{"vocab_size": 8192, "norm": "rmsnorm", "norm_eps": 1e-05, "init_std_qkv": 0.0365, "init_std_up": 0.0365, "init_std_down": 0.0}
Each number is 200 + 40 x the weight over the matrix's rms, rounded and kept within 0 to 999. Layers, rows and columns count from 0.

# layer 10 attention value, 256x128, rms 0.099, rows 55-63, columns 0-127
150,109,111,192,248,213,146,121,157,421,303,180,215,282,232,247,236,135,209,51,153,238,156,254,187,140,104,263,122,260,260,193,104,168,208,336,203,176,24,218,316,214,222,184,298,249,220,173,164,149,157,136,201,188,201,240,284,85,142,294,216,169,193,186,284,235,83,207,52,195,226,168,264,302,157,225,42,183,71,83,133,201,264,259,207,178,201,200,117,0,230,319,204,363,33,361,230,229,286,261,289,396,214,74,57,205,178,250,119,189,197,266,122,125,205,14,234,139,166,274,225,241,36,298,324,211,367,89
149,210,177,151,68,265,141,238,161,179,105,270,283,215,119,316,240,224,181,139,146,167,193,199,113,250,0,230,221,368,260,221,295,249,177,230,198,253,420,261,206,199,343,166,88,185,190,229,169,252,189,193,218,197,102,125,214,196,263,246,170,161,201,304,251,140,240,250,195,320,141,326,172,275,186,183,115,167,193,172,163,127,118,224,156,141,457,137,54,148,94,182,195,220,134,224,130,132,257,272,117,259,43,184,319,144,275,300,229,231,104,223,256,175,225,307,195,215,46,120,85,178,297,234,306,272,133,182
160,308,198,382,300,229,166,208,261,155,243,137,96,284,275,351,105,193,354,163,218,311,179,61,175,89,167,264,133,279,205,67,72,246,306,228,202,159,186,179,231,101,71,359,249,211,224,317,188,216,189,279,51,222,230,226,261,371,64,125,160,184,191,310,130,146,143,199,211,354,244,174,334,236,177,20,198,295,285,199,138,168,187,135,144,236,248,332,49,134,151,143,206,53,172,73,193,179,223,214,204,107,160,270,191,301,265,180,141,47,150,227,86,273,208,193,188,296,294,43,179,129,320,23,0,277,0,239
232,0,148,64,317,277,135,208,206,153,126,176,192,270,213,134,198,184,149,154,190,127,192,319,231,354,53,147,133,224,225,156,217,99,234,391,207,284,221,208,245,206,230,104,267,231,242,64,129,109,188,312,300,181,111,172,24,6,83,184,169,232,190,105,250,384,299,117,69,233,227,314,248,64,73,277,138,50,211,339,203,182,316,195,183,114,243,195,206,220,163,204,211,225,84,245,203,229,180,304,277,190,248,129,69,183,242,224,247,102,268,252,161,253,174,148,204,160,363,253,227,81,227,158,63,166,282,68
385,78,122,252,274,81,129,172,199,258,209,205,135,198,504,0,251,152,192,178,89,173,188,348,163,352,211,287,320,325,179,216,199,266,309,154,122,153,391,227,207,162,314,178,171,152,116,196,317,208,231,156,191,183,122,177,148,235,453,65,217,215,164,44,223,255,220,170,352,264,206,329,94,151,121,81,204,103,230,123,218,164,92,264,144,221,257,132,289,183,53,228,206,243,292,80,163,142,110,40,141,86,127,152,129,182,289,202,142,210,209,214,225,293,201,191,180,207,197,206,190,200,287,264,14,83,87,180
257,167,298,391,330,130,211,125,203,176,213,181,193,215,338,147,260,9,137,69,263,154,215,104,145,324,113,235,253,226,236,151,274,293,159,380,209,172,78,251,219,133,281,310,107,212,192,139,307,291,198,164,10,223,221,228,331,405,77,124,5,103,172,162,212,218,227,94,133,429,307,234,197,148,50,241,155,127,155,211,55,125,241,120,156,213,238,148,217,294,0,156,204,231,196,158,171,213,30,355,105,236,158,275,171,79,337,165,153,63,217,231,99,200,200,166,277,197,195,208,286,176,324,216,118,108,0,131
97,291,156,162,219,246,212,362,54,268,254,238,172,139,277,169,237,179,64,215,238,111,213,138,186,124,139,300,83,279,268,255,251,238,230,14,192,170,370,184,237,145,0,242,139,260,185,106,315,108,192,187,220,137,263,208,203,85,133,163,151,219,242,223,148,196,349,230,113,150,220,248,200,82,273,103,128,259,225,207,205,18,0,232,220,250,284,198,92,139,126,288,192,284,178,262,120,276,306,4,179,209,194,121,223,286,207,229,156,228,113,150,150,255,205,312,183,90,219,307,160,284,231,113,264,121,138,74
212,257,280,208,319,109,148,0,296,159,195,181,108,220,253,178,210,161,141,103,169,241,136,317,216,267,105,311,350,326,242,55,178,147,157,291,105,64,165,199,268,75,232,116,229,154,267,281,178,174,191,112,175,258,178,142,304,257,206,146,169,180,260,237,325,305,72,226,288,377,196,211,205,275,38,107,223,119,78,114,159,271,286,341,344,164,206,197,226,238,155,205,214,282,184,225,145,177,275,174,128,351,69,256,200,135,218,321,177,134,179,261,255,109,206,141,251,228,260,122,195,194,195,263,253,208,221,253
246,259,110,356,243,272,206,307,335,316,140,217,154,227,219,102,323,181,84,322,296,154,168,276,175,178,242,292,339,208,332,260,97,204,200,291,265,158,142,183,244,230,163,256,101,209,134,202,145,111,247,164,194,237,378,171,327,204,237,220,181,200,213,177,252,103,264,161,198,133,163,69,217,158,123,157,168,207,210,79,285,350,34,164,313,174,299,217,416,82,365,145,200,262,170,30,161,216,273,332,347,198,101,242,177,116,297,223,166,47,21,277,29,176,193,160,230,302,157,120,195,155,183,175,71,188,198,261
# layer 10 attention output (transposed), 256x128, rms 0.104, rows 55-63, columns 0-127
174,216,314,233,81,72,330,285,106,62,357,352,303,201,158,289,401,76,221,215,423,186,163,159,363,312,217,139,378,170,164,174,146,210,360,187,217,143,154,114,186,213,230,150,263,169,112,243,228,201,276,239,214,273,193,287,311,251,157,282,286,134,252,119,137,169,238,59,110,112,224,132,177,140,148,136,342,232,242,298,245,54,219,272,384,336,152,141,264,150,264,238,206,62,237,351,254,286,243,266,174,177,138,178,100,298,3,269,132,231,222,297,252,152,258,265,308,235,191,81,85,192,343,285,77,257,82,200
135,229,222,326,197,158,102,149,308,109,170,247,327,276,128,186,137,80,61,123,101,362,188,196,146,295,294,103,236,156,310,199,231,163,284,257,171,217,261,95,305,174,104,210,267,213,138,106,66,127,170,55,214,253,240,237,154,255,111,126,330,84,154,184,164,301,272,394,192,262,191,188,264,291,176,119,300,367,151,152,132,336,158,270,152,237,143,285,393,237,197,161,191,162,45,335,126,170,226,166,169,267,50,235,198,211,127,68,107,205,283,284,326,107,100,219,99,199,219,279,279,326,164,148,223,223,253,283
295,239,52,133,225,114,269,133,275,236,64,270,135,306,188,88,198,220,82,286,311,259,111,298,251,208,165,188,115,346,293,346,267,176,403,113,363,233,284,213,267,196,183,276,125,135,202,223,170,287,180,269,213,294,27,249,250,94,213,233,132,183,248,194,316,232,304,211,413,178,273,216,209,204,130,172,177,204,145,123,135,340,183,316,177,82,446,51,78,271,225,143,211,200,308,202,160,74,245,257,198,49,16,197,174,76,145,225,217,158,121,104,115,85,127,341,239,198,252,292,182,257,152,141,382,128,272,36
98,301,416,190,65,148,87,258,197,48,349,107,344,111,199,334,120,250,253,288,187,157,41,155,135,245,420,231,314,100,162,352,318,98,262,110,189,78,173,188,204,298,197,302,306,196,204,114,108,289,280,63,98,234,169,212,333,206,234,177,162,177,248,304,219,103,108,105,111,65,183,229,226,90,185,90,43,148,117,206,185,129,142,127,342,230,97,289,176,265,221,180,227,294,263,311,289,216,185,70,140,216,199,242,175,250,228,233,186,190,156,182,189,239,200,219,298,126,186,137,188,182,282,103,297,175,147,231
127,193,248,42,123,305,97,158,267,251,0,169,131,146,162,332,219,341,210,243,117,289,30,234,214,210,283,239,136,207,132,110,139,286,99,135,118,323,48,243,196,316,0,154,290,76,303,192,140,207,305,273,177,340,159,140,218,220,115,305,72,106,208,82,273,113,160,190,68,189,178,145,292,239,258,90,219,252,142,206,261,157,47,85,118,109,180,121,114,206,164,59,257,335,97,232,150,113,122,194,173,316,255,132,218,359,163,228,303,207,166,105,297,56,207,240,140,231,134,301,354,105,18,82,263,301,314,346
267,288,100,94,117,183,199,321,226,83,255,270,246,90,319,204,35,368,119,308,164,218,86,307,199,200,313,142,358,374,227,337,266,91,250,283,442,220,260,157,229,214,159,275,332,144,254,242,103,287,216,290,141,155,220,88,195,202,185,360,320,275,359,68,357,253,180,215,308,189,195,246,206,228,110,67,162,241,99,288,169,223,144,261,168,135,269,137,179,157,123,242,221,269,201,425,166,108,210,251,210,218,395,153,383,278,90,169,190,245,185,205,159,170,226,367,164,219,242,199,185,145,8,96,306,361,107,284
185,151,56,216,95,130,141,119,277,165,136,268,145,170,154,138,256,272,245,6,257,262,186,226,149,238,264,108,230,20,252,185,168,197,273,131,0,409,116,109,70,186,127,99,164,221,134,138,9,180,373,54,224,136,223,278,281,213,212,179,157,223,348,279,87,226,235,93,134,263,170,89,165,216,162,172,274,220,38,139,289,330,263,245,112,169,169,283,238,288,283,193,258,47,184,166,230,222,85,155,210,132,127,151,269,203,226,233,323,7,289,190,193,168,286,202,97,310,187,301,136,90,160,143,225,128,77,43
77,125,125,232,150,210,244,300,141,55,159,274,352,191,81,218,136,155,128,352,215,254,185,80,238,289,348,129,229,327,202,136,287,260,266,223,271,40,206,209,408,201,190,119,105,139,178,166,136,228,130,322,156,329,91,186,111,339,124,286,179,216,290,69,240,152,231,184,167,245,252,46,166,227,256,304,222,276,384,301,164,88,189,159,324,180,217,180,263,84,163,199,177,204,198,328,36,38,175,279,194,260,169,4,167,242,253,204,227,287,152,169,275,71,190,226,212,193,222,181,182,179,147,244,172,293,177,314
215,217,149,159,256,439,278,80,222,177,130,353,227,110,122,333,135,159,186,286,313,308,235,92,265,222,22,127,117,112,216,332,215,67,154,199,161,238,161,199,133,198,220,270,185,130,225,261,210,118,137,249,111,230,141,54,301,220,249,237,264,180,141,131,172,256,305,158,290,133,101,126,188,165,119,170,262,78,144,365,225,141,306,250,177,230,133,142,99,338,290,229,200,256,204,284,89,35,141,285,197,143,248,110,78,385,277,129,87,339,175,199,257,165,185,60,234,140,224,240,65,159,125,223,344,62,89,202
# layer 10 attention query, 256x128, rms 0.0856, rows 64-82, columns 0-127
216,156,176,173,185,173,161,219,202,200,218,223,152,198,207,210,240,186,209,244,221,216,205,169,210,243,207,246,164,238,207,177,222,237,193,262,243,233,216,235,164,193,223,217,191,185,147,227,173,177,170,239,204,197,241,192,247,227,221,163,173,251,198,207,213,178,245,214,183,210,209,205,197,185,196,175,203,215,219,209,233,208,156,196,211,188,166,195,235,229,222,220,186,221,118,168,238,192,231,180,166,207,185,179,257,270,222,219,215,187,257,204,207,230,230,256,227,179,177,225,176,217,188,185,203,205,197,186
193,239,204,162,221,225,214,185,202,186,214,180,198,219,175,173,181,186,228,219,208,133,181,239,211,197,235,191,154,201,227,145,218,158,197,205,203,198,130,192,199,233,216,189,174,213,240,225,205,188,163,160,206,211,197,181,212,235,221,191,218,215,233,183,187,172,257,207,224,156,241,224,222,194,251,238,182,235,180,221,231,173,181,148,249,120,185,220,148,200,202,256,185,158,183,178,162,148,197,197,153,185,281,205,177,216,228,232,198,200,202,181,156,232,204,240,248,190,243,180,205,244,157,183,217,199,190,229
251,225,230,235,183,237,153,212,227,170,216,161,243,178,195,204,196,205,222,140,219,155,221,242,209,231,193,174,211,189,206,174,203,273,135,279,244,176,194,161,179,191,181,216,254,182,251,197,235,211,250,166,190,207,222,172,196,159,161,237,225,166,175,216,219,182,178,214,177,181,195,190,159,240,143,167,158,155,181,203,210,248,209,223,219,228,151,200,236,237,221,158,208,142,225,170,155,155,193,130,203,169,186,174,219,238,92,220,187,164,170,188,184,176,191,183,191,241,234,216,154,213,194,224,241,153,159,116
181,166,207,224,219,138,124,193,274,217,222,217,235,163,226,223,193,224,208,100,196,200,175,191,112,212,198,190,245,194,183,217,176,233,160,283,282,191,184,214,128,171,179,171,202,155,198,213,178,199,248,202,237,249,233,168,196,144,157,220,219,140,190,218,245,213,213,241,188,149,197,269,192,179,211,187,168,159,192,181,101,200,217,288,177,258,195,256,214,193,209,155,234,178,173,199,198,190,161,155,125,187,232,272,187,168,183,107,247,183,166,191,130,199,186,260,167,231,279,200,149,213,191,212,235,177,195,183
198,191,114,142,208,254,208,194,169,216,170,232,210,114,204,208,215,218,100,223,224,267,190,163,191,184,116,115,243,168,124,182,220,167,235,197,227,201,238,266,200,241,136,199,140,212,239,201,188,241,205,177,257,209,244,190,220,179,190,154,170,205,126,225,201,179,217,259,221,263,188,215,213,190,260,168,205,206,172,159,243,215,236,205,184,305,236,133,198,195,207,275,205,235,227,216,173,240,157,214,246,173,202,148,240,200,253,264,173,215,244,243,216,193,202,132,146,153,154,147,280,114,241,212,201,234,149,155
274,201,160,140,129,132,219,152,124,133,155,202,185,232,221,86,193,226,163,207,205,297,174,261,214,229,162,194,216,168,175,190,198,52,249,111,96,184,211,272,259,203,184,233,196,243,185,198,189,197,107,175,157,162,224,245,228,274,196,163,217,157,201,256,152,171,237,202,237,173,199,241,214,245,232,127,249,270,174,205,205,165,200,176,241,133,242,174,169,167,175,100,189,285,216,234,240,247,203,220,229,211,226,198,206,222,207,227,217,235,249,247,292,196,219,135,225,180,184,219,228,177,177,166,209,187,212,220
195,208,147,215,244,247,117,163,147,193,226,182,227,248,254,144,208,234,183,227,257,170,200,168,252,175,184,139,217,199,248,186,254,204,246,161,206,203,272,269,212,247,153,222,161,243,261,239,191,247,166,244,255,207,179,164,206,225,169,122,244,164,152,192,182,217,234,199,200,221,175,141,196,214,236,144,187,288,155,185,187,198,264,194,313,183,168,89,207,222,239,228,180,146,131,152,175,152,139,228,219,196,219,159,211,213,197,239,228,158,230,225,231,294,226,181,232,154,171,137,181,162,195,192,222,216,135,182
192,201,169,139,205,232,212,252,198,268,234,146,186,160,211,196,193,136,164,224,262,197,230,210,213,126,176,173,187,171,125,172,164,248,204,222,218,156,123,155,169,233,164,193,162,123,97,189,235,195,156,204,228,254,175,216,168,203,200,181,183,203,134,194,123,189,256,205,239,249,167,142,195,176,212,206,200,147,229,245,235,244,237,149,216,224,227,178,165,208,223,146,199,173,248,232,241,284,220,301,203,162,191,178,250,210,182,257,248,202,267,205,140,214,191,152,156,238,232,197,173,143,228,254,203,152,154,233
181,217,226,237,161,152,207,201,160,151,212,268,181,254,172,156,148,248,221,229,233,237,159,200,237,199,229,290,188,223,301,230,257,164,268,224,184,222,205,179,226,197,184,255,225,270,270,254,148,228,227,204,262,144,197,247,152,246,191,237,46,248,270,218,224,147,119,216,183,269,208,170,234,178,202,213,263,216,149,205,188,194,177,192,280,198,189,196,256,193,260,197,240,217,160,198,165,115,165,136,217,284,91,150,220,263,249,250,157,198,208,230,204,144,162,204,249,178,151,162,217,153,117,145,189,152,189,194
199,130,173,198,175,258,239,250,221,232,142,212,263,184,280,229,211,166,199,168,129,115,200,164,150,211,125,152,199,163,164,167,180,232,186,165,164,141,243,196,170,172,238,164,163,173,182,188,191,217,213,250,165,194,194,156,266,190,173,183,284,182,128,232,164,231,253,223,218,144,219,241,206,261,154,180,158,182,207,172,182,223,248,278,121,234,190,167,146,184,204,193,192,197,217,180,211,253,223,171,190,111,286,213,136,165,158,151,206,179,246,214,198,284,232,194,105,261,187,227,212,223,232,239,139,173,186,188
267,244,181,227,217,212,204,233,224,210,244,165,185,274,196,194,195,185,198,185,241,224,143,241,178,142,173,153,193,135,187,219,286,192,213,277,152,161,205,101,210,150,191,227,165,182,245,274,225,263,160,248,218,221,239,177,242,154,199,143,228,161,158,233,156,183,232,165,120,199,197,206,132,219,129,213,200,181,124,179,192,171,228,143,185,191,168,239,278,154,201,220,276,202,181,194,196,129,224,185,160,141,216,155,197,236,174,210,214,162,244,244,174,222,152,118,235,206,148,216,230,212,166,200,212,229,184,220
123,224,160,163,203,170,150,186,113,171,201,181,231,153,198,185,116,205,216,178,204,140,251,184,267,207,231,211,280,284,160,185,115,186,229,142,216,304,150,289,174,269,178,241,230,223,111,199,224,172,279,171,229,179,182,230,131,244,153,250,145,253,235,193,198,268,121,247,267,208,210,191,237,158,260,173,208,181,260,159,136,254,315,232,212,212,177,192,165,272,177,204,197,153,241,174,228,245,123,265,280,271,181,194,235,123,279,181,166,205,174,121,138,141,181,140,176,184,198,192,121,197,241,266,192,103,149,189
214,180,234,204,158,192,258,179,184,156,250,221,210,157,160,159,184,254,195,162,191,252,207,179,240,251,230,192,202,215,196,168,145,220,180,233,209,214,253,271,191,177,212,252,202,198,258,215,190,199,211,178,191,208,211,226,172,163,182,212,231,178,198,172,229,243,177,152,214,207,164,176,153,205,108,197,140,134,158,166,100,162,239,260,203,272,120,213,101,233,211,118,223,196,247,170,166,245,167,184,191,182,213,316,107,141,213,131,195,276,176,228,234,190,176,158,154,197,190,242,79,180,230,178,243,192,228,175
165,162,264,192,229,128,181,192,191,172,245,183,256,106,155,232,149,279,149,181,208,228,199,187,204,210,283,212,221,202,175,236,146,165,217,246,252,264,201,252,127,249,156,258,163,197,188,199,177,110,270,72,213,225,174,118,110,200,160,223,168,249,216,204,280,256,248,104,187,164,224,167,200,121,236,219,211,219,200,270,187,183,178,264,224,138,275,153,115,340,184,228,274,223,213,193,211,242,203,215,190,250,214,215,72,193,177,227,239,201,248,201,193,154,104,208,187,186,230,171,155,242,200,215,281,263,236,189
148,217,269,213,175,270,171,187,210,165,193,254,240,264,197,149,201,152,172,191,174,212,237,128,198,233,169,195,283,221,220,111,239,162,143,226,180,248,221,223,213,239,242,187,191,300,259,184,231,167,231,231,185,118,253,277,174,190,152,210,195,292,236,214,304,177,116,222,169,166,253,231,133,198,156,220,186,142,168,191,270,200,169,246,186,139,162,217,157,246,194,243,152,153,182,186,219,179,135,215,259,187,229,273,171,142,182,125,143,228,223,174,219,267,203,256,210,191,147,180,167,257,206,212,188,254,163,176
166,140,197,246,161,224,239,177,228,220,180,264,135,205,207,142,222,212,187,234,191,264,192,175,253,238,244,215,213,192,255,130,225,247,194,239,208,227,231,229,238,179,148,240,205,230,281,217,172,206,129,204,171,179,188,256,140,185,135,223,251,232,200,197,202,156,116,249,172,224,150,188,151,188,140,184,124,178,167,168,161,158,213,261,238,239,202,239,137,236,251,170,194,233,219,210,168,225,154,116,218,207,163,317,213,122,156,193,226,265,191,178,245,226,219,183,95,203,258,212,161,214,221,202,194,158,248,171
249,180,217,211,220,183,251,200,233,204,253,177,203,197,167,217,235,219,245,189,222,227,194,199,200,251,205,173,223,163,206,175,157,186,156,214,221,234,158,182,181,213,198,209,191,149,225,231,242,226,240,153,131,217,161,193,202,182,158,266,206,156,202,209,197,242,239,207,180,159,182,258,246,176,241,168,155,180,203,222,207,211,212,253,208,232,207,224,188,175,189,140,220,231,213,212,160,219,243,160,178,211,156,208,214,210,217,174,231,188,138,199,155,186,187,199,167,184,238,245,217,179,223,231,211,192,215,209
203,201,208,193,125,186,175,205,242,217,183,182,218,214,184,182,153,173,163,129,155,116,200,192,197,194,163,174,234,173,217,162,237,255,153,204,156,187,151,195,216,205,179,212,241,229,157,227,210,185,200,136,199,179,226,230,192,259,196,190,184,153,222,237,183,185,149,136,216,137,204,179,203,217,210,226,258,218,154,155,168,160,175,218,222,176,202,167,171,232,169,205,191,216,214,180,192,215,225,157,214,181,229,178,215,224,163,195,197,155,187,199,192,202,218,164,187,170,255,231,172,238,218,156,228,162,136,198
201,200,213,206,220,209,207,221,222,216,203,192,144,179,202,267,190,181,207,158,199,252,243,203,167,201,247,214,165,175,157,154,150,288,187,193,208,190,201,169,216,126,220,172,163,196,190,200,203,217,189,200,164,190,210,281,238,139,207,216,209,205,185,197,223,159,155,254,191,164,144,168,230,158,139,158,127,106,213,232,143,220,180,229,173,247,235,182,190,172,201,195,213,251,165,241,190,209,204,193,231,199,169,250,177,185,162,232,203,152,233,193,175,196,164,187,177,194,241,211,167,181,228,223,187,186,176,216
# layer 10 attention key, 256x128, rms 0.0827, rows 64-81, columns 0-127
165,213,227,172,223,212,199,186,229,230,166,196,196,199,157,169,196,217,206,225,196,218,186,202,245,243,164,186,184,226,168,202,265,224,210,159,177,226,202,202,207,198,193,211,211,160,210,146,189,236,178,261,268,226,211,144,181,175,195,168,162,182,178,226,234,224,182,240,196,183,204,179,190,194,157,245,183,233,210,261,227,192,252,191,213,180,206,226,221,193,220,178,211,218,257,200,205,296,233,199,145,208,219,227,194,179,264,166,253,213,207,213,211,206,221,170,183,228,210,131,145,195,198,220,165,204,247,204
200,184,185,169,163,165,187,223,184,231,234,240,168,166,196,232,205,239,238,230,191,198,190,200,181,208,225,271,175,211,146,155,164,224,127,204,188,174,218,221,215,175,169,224,119,189,176,218,179,147,205,169,131,209,109,209,200,219,185,232,155,205,216,172,269,220,199,202,225,163,203,267,143,285,181,193,159,186,263,229,212,224,217,160,196,180,178,256,226,201,188,191,184,233,169,226,221,164,263,207,159,222,183,157,246,197,175,170,191,158,190,216,205,160,194,241,201,220,190,195,179,213,249,242,225,223,229,149
253,238,196,196,158,232,178,133,165,195,192,157,206,259,209,213,322,206,208,210,151,154,192,204,160,242,251,158,228,149,204,227,339,175,238,175,192,157,186,216,174,204,239,179,221,222,193,213,204,116,160,196,222,193,238,154,224,242,147,170,226,189,193,167,234,206,217,233,182,195,242,204,183,158,189,138,219,209,229,281,258,151,230,150,235,147,188,235,223,201,159,246,184,204,228,167,232,279,230,216,146,240,251,200,216,194,212,195,175,225,219,121,228,233,226,189,220,231,196,212,192,203,149,163,182,185,223,189
225,204,178,201,171,212,199,171,118,196,166,152,190,285,208,177,218,206,309,223,226,181,200,193,187,161,163,229,210,187,242,175,287,133,188,226,194,177,178,247,230,270,264,187,143,234,166,202,276,163,168,230,211,159,294,208,186,219,211,178,130,200,226,173,178,153,247,209,166,251,272,172,199,189,192,172,213,244,223,215,267,202,175,206,207,146,144,124,226,184,199,179,184,193,192,190,201,233,195,193,189,176,203,131,170,269,158,211,152,218,218,210,205,181,229,220,246,158,173,198,209,168,175,192,183,228,188,173
166,167,224,215,194,238,241,197,221,235,175,196,208,247,224,197,241,182,231,240,105,228,194,139,169,218,254,207,244,185,155,158,263,129,99,174,155,174,229,198,187,200,177,214,176,208,179,158,218,247,170,244,183,214,223,147,212,159,179,232,195,177,204,214,293,166,204,189,166,216,273,138,144,273,186,272,177,209,271,256,254,175,233,184,185,200,169,225,212,207,178,174,178,237,219,187,137,270,323,122,153,153,170,103,203,254,239,197,193,201,186,144,162,190,206,185,218,226,173,227,110,258,226,188,160,195,174,197
168,161,198,164,251,206,160,162,213,248,195,262,206,166,135,169,250,136,210,179,190,131,209,188,143,237,217,152,232,175,252,221,235,203,172,266,189,245,175,211,179,178,218,198,178,228,143,229,224,180,119,150,195,156,254,243,203,215,257,192,154,224,173,155,136,163,186,251,202,126,227,210,238,198,199,175,191,194,238,226,204,208,209,220,187,176,221,206,172,210,243,183,186,164,201,167,221,220,196,218,144,210,185,191,208,194,148,193,227,246,182,153,178,201,223,190,177,255,260,172,196,238,235,137,124,155,205,193
188,213,184,181,232,247,189,185,140,199,262,154,240,191,207,152,213,203,261,192,208,170,158,173,244,181,141,240,241,184,180,192,195,185,184,167,165,181,186,186,177,176,211,242,155,217,210,174,236,227,191,166,214,196,215,118,238,208,104,163,272,225,246,221,215,211,220,235,221,231,269,204,196,227,218,214,256,240,188,198,221,160,178,263,208,154,213,165,235,183,195,225,174,138,194,172,172,162,226,139,174,194,238,199,144,157,275,210,156,165,236,210,217,200,192,209,255,181,185,192,197,214,218,187,239,201,174,175
150,223,202,217,240,217,190,186,274,152,152,242,124,130,162,216,248,230,149,220,200,236,240,159,129,265,269,196,207,223,195,185,149,178,208,158,234,315,226,202,230,161,179,139,261,185,156,199,191,162,226,210,139,192,185,317,142,143,254,262,181,242,201,164,226,177,231,277,169,141,152,249,191,195,156,238,114,141,177,177,164,187,219,153,174,245,251,215,107,130,194,127,248,237,240,240,285,208,155,211,171,229,185,330,187,158,228,168,166,233,209,194,184,229,206,178,176,217,267,143,136,283,202,235,208,215,172,175
255,183,211,163,240,162,209,214,211,239,256,186,300,202,166,185,244,214,227,167,151,179,126,177,227,182,153,204,175,149,186,234,261,162,235,178,155,151,255,209,238,232,251,249,167,263,199,242,218,243,215,191,232,162,275,74,197,210,81,161,260,186,270,219,231,170,171,167,184,256,250,158,162,223,235,224,265,255,188,209,237,148,205,298,226,120,229,193,262,204,258,241,200,176,203,127,156,150,238,152,129,170,242,133,158,184,221,196,186,116,249,184,275,174,183,181,285,177,175,177,162,185,118,152,228,161,234,178
120,192,214,264,233,252,172,147,151,192,152,254,235,243,249,187,281,208,163,269,198,197,161,137,198,245,137,194,237,146,223,154,226,226,139,179,197,204,160,173,173,190,226,187,242,153,329,198,182,176,215,204,189,190,214,223,159,148,188,183,167,226,162,212,250,215,207,298,206,150,182,226,195,220,176,169,109,178,198,166,195,248,254,212,161,161,182,192,155,178,214,185,237,192,239,218,235,241,108,199,231,167,246,247,211,165,212,136,186,249,166,190,168,264,196,256,157,219,218,227,184,236,246,227,200,233,194,194
239,240,197,226,207,186,258,209,210,208,196,169,176,212,135,179,216,216,170,174,232,194,132,248,167,168,214,221,176,210,175,242,194,207,170,226,125,148,210,227,254,175,215,179,250,194,240,213,169,237,192,249,156,198,206,144,198,148,206,152,241,181,145,220,158,191,209,150,167,249,221,234,130,221,100,247,200,211,151,183,258,198,174,152,195,245,206,181,206,191,181,166,256,168,202,231,231,169,258,182,157,121,252,155,213,231,182,224,200,164,213,216,226,203,198,209,234,172,235,205,120,186,194,222,235,197,242,191
197,186,245,139,165,193,74,209,145,256,196,167,173,153,181,195,159,224,211,135,158,153,262,178,204,223,223,213,190,274,203,231,84,182,259,142,247,282,162,316,153,225,211,169,214,210,80,178,231,88,240,196,250,192,151,217,214,240,107,257,206,249,256,193,203,243,116,265,282,202,165,212,186,119,159,136,191,201,292,222,72,197,227,193,253,196,236,204,129,172,191,180,233,158,186,248,154,234,221,218,216,255,161,248,208,145,307,201,211,170,204,158,193,201,162,140,233,204,229,247,137,195,191,151,170,218,214,157
175,115,283,184,228,233,131,214,164,171,270,231,231,176,123,170,172,216,225,192,226,179,213,191,168,227,182,185,175,220,162,205,208,203,207,245,151,176,276,274,249,167,184,198,199,207,238,175,152,195,218,177,277,187,228,159,224,227,213,261,247,202,242,153,284,282,220,180,192,249,215,184,146,200,150,179,162,236,276,167,156,193,142,199,191,208,171,223,88,184,177,126,198,170,264,133,167,211,177,183,225,183,263,271,90,136,265,140,200,250,188,264,267,198,245,212,235,174,230,304,130,146,214,217,289,252,194,169
204,212,226,133,222,171,102,177,195,201,256,153,225,43,119,223,183,243,251,135,227,164,221,185,175,138,249,219,183,232,171,266,134,176,229,290,199,233,267,234,158,186,211,224,172,206,99,185,201,139,251,180,238,202,156,102,157,199,224,154,183,180,263,166,322,210,260,126,218,189,227,265,271,87,190,217,246,252,206,198,177,155,114,167,217,173,205,184,172,238,100,226,241,188,242,158,239,239,246,205,108,209,227,250,129,189,280,199,193,171,227,225,169,157,138,182,213,118,232,165,124,208,182,210,214,250,255,187
213,205,226,265,228,317,153,214,251,136,128,151,249,325,226,215,240,168,222,147,124,195,235,200,224,269,157,184,178,236,207,192,248,200,273,163,285,199,231,242,174,199,240,185,220,211,166,138,290,280,247,162,127,193,244,206,251,153,184,188,227,207,265,241,320,186,213,178,230,180,248,218,125,223,198,159,203,193,248,190,272,270,212,189,171,104,163,221,97,137,197,257,201,144,194,227,149,258,188,156,280,240,195,215,167,203,183,155,159,162,167,143,196,201,117,231,222,231,127,240,211,204,141,135,204,216,169,187
130,99,233,219,218,260,170,208,198,193,155,239,207,226,151,184,220,174,247,234,258,208,178,173,216,251,193,188,169,160,126,203,219,191,174,236,199,187,241,206,232,140,181,250,188,223,230,218,227,239,146,159,186,199,219,217,233,264,190,216,291,243,264,130,252,181,211,243,177,212,140,234,148,217,212,237,124,210,202,180,255,177,224,221,193,144,270,222,199,156,221,205,172,175,251,150,160,201,216,111,240,159,229,259,170,164,197,108,178,211,235,163,212,154,227,171,247,158,232,323,214,179,271,171,262,163,193,192
240,151,182,224,173,200,218,185,200,166,179,181,170,235,250,182,172,204,215,203,159,212,218,170,176,186,210,217,219,205,215,142,164,189,157,180,234,170,183,159,227,194,211,202,242,234,148,192,233,157,231,244,186,156,177,194,230,218,206,198,226,215,183,242,180,242,259,177,197,202,191,184,192,162,146,254,216,143,185,216,265,200,204,168,157,205,169,199,209,193,198,198,192,211,162,205,192,177,209,205,253,229,151,128,201,249,196,232,166,175,173,226,198,190,183,180,205,191,177,187,173,181,204,211,184,159,146,206
199,220,238,139,198,174,203,120,179,196,204,200,207,164,183,228,207,261,184,167,137,213,212,215,208,234,196,146,155,184,178,258,165,194,210,203,209,195,220,215,162,188,201,239,205,171,174,166,148,207,210,207,247,229,195,160,200,189,248,163,124,211,164,222,177,226,146,216,197,192,221,251,168,223,185,203,181,173,191,211,206,202,230,201,201,238,159,218,194,203,163,167,211,236,226,180,208,209,212,267,167,216,240,191,177,176,238,144,236,191,247,195,198,219,190,173,213,231,161,133,187,248,193,208,170,214,206,207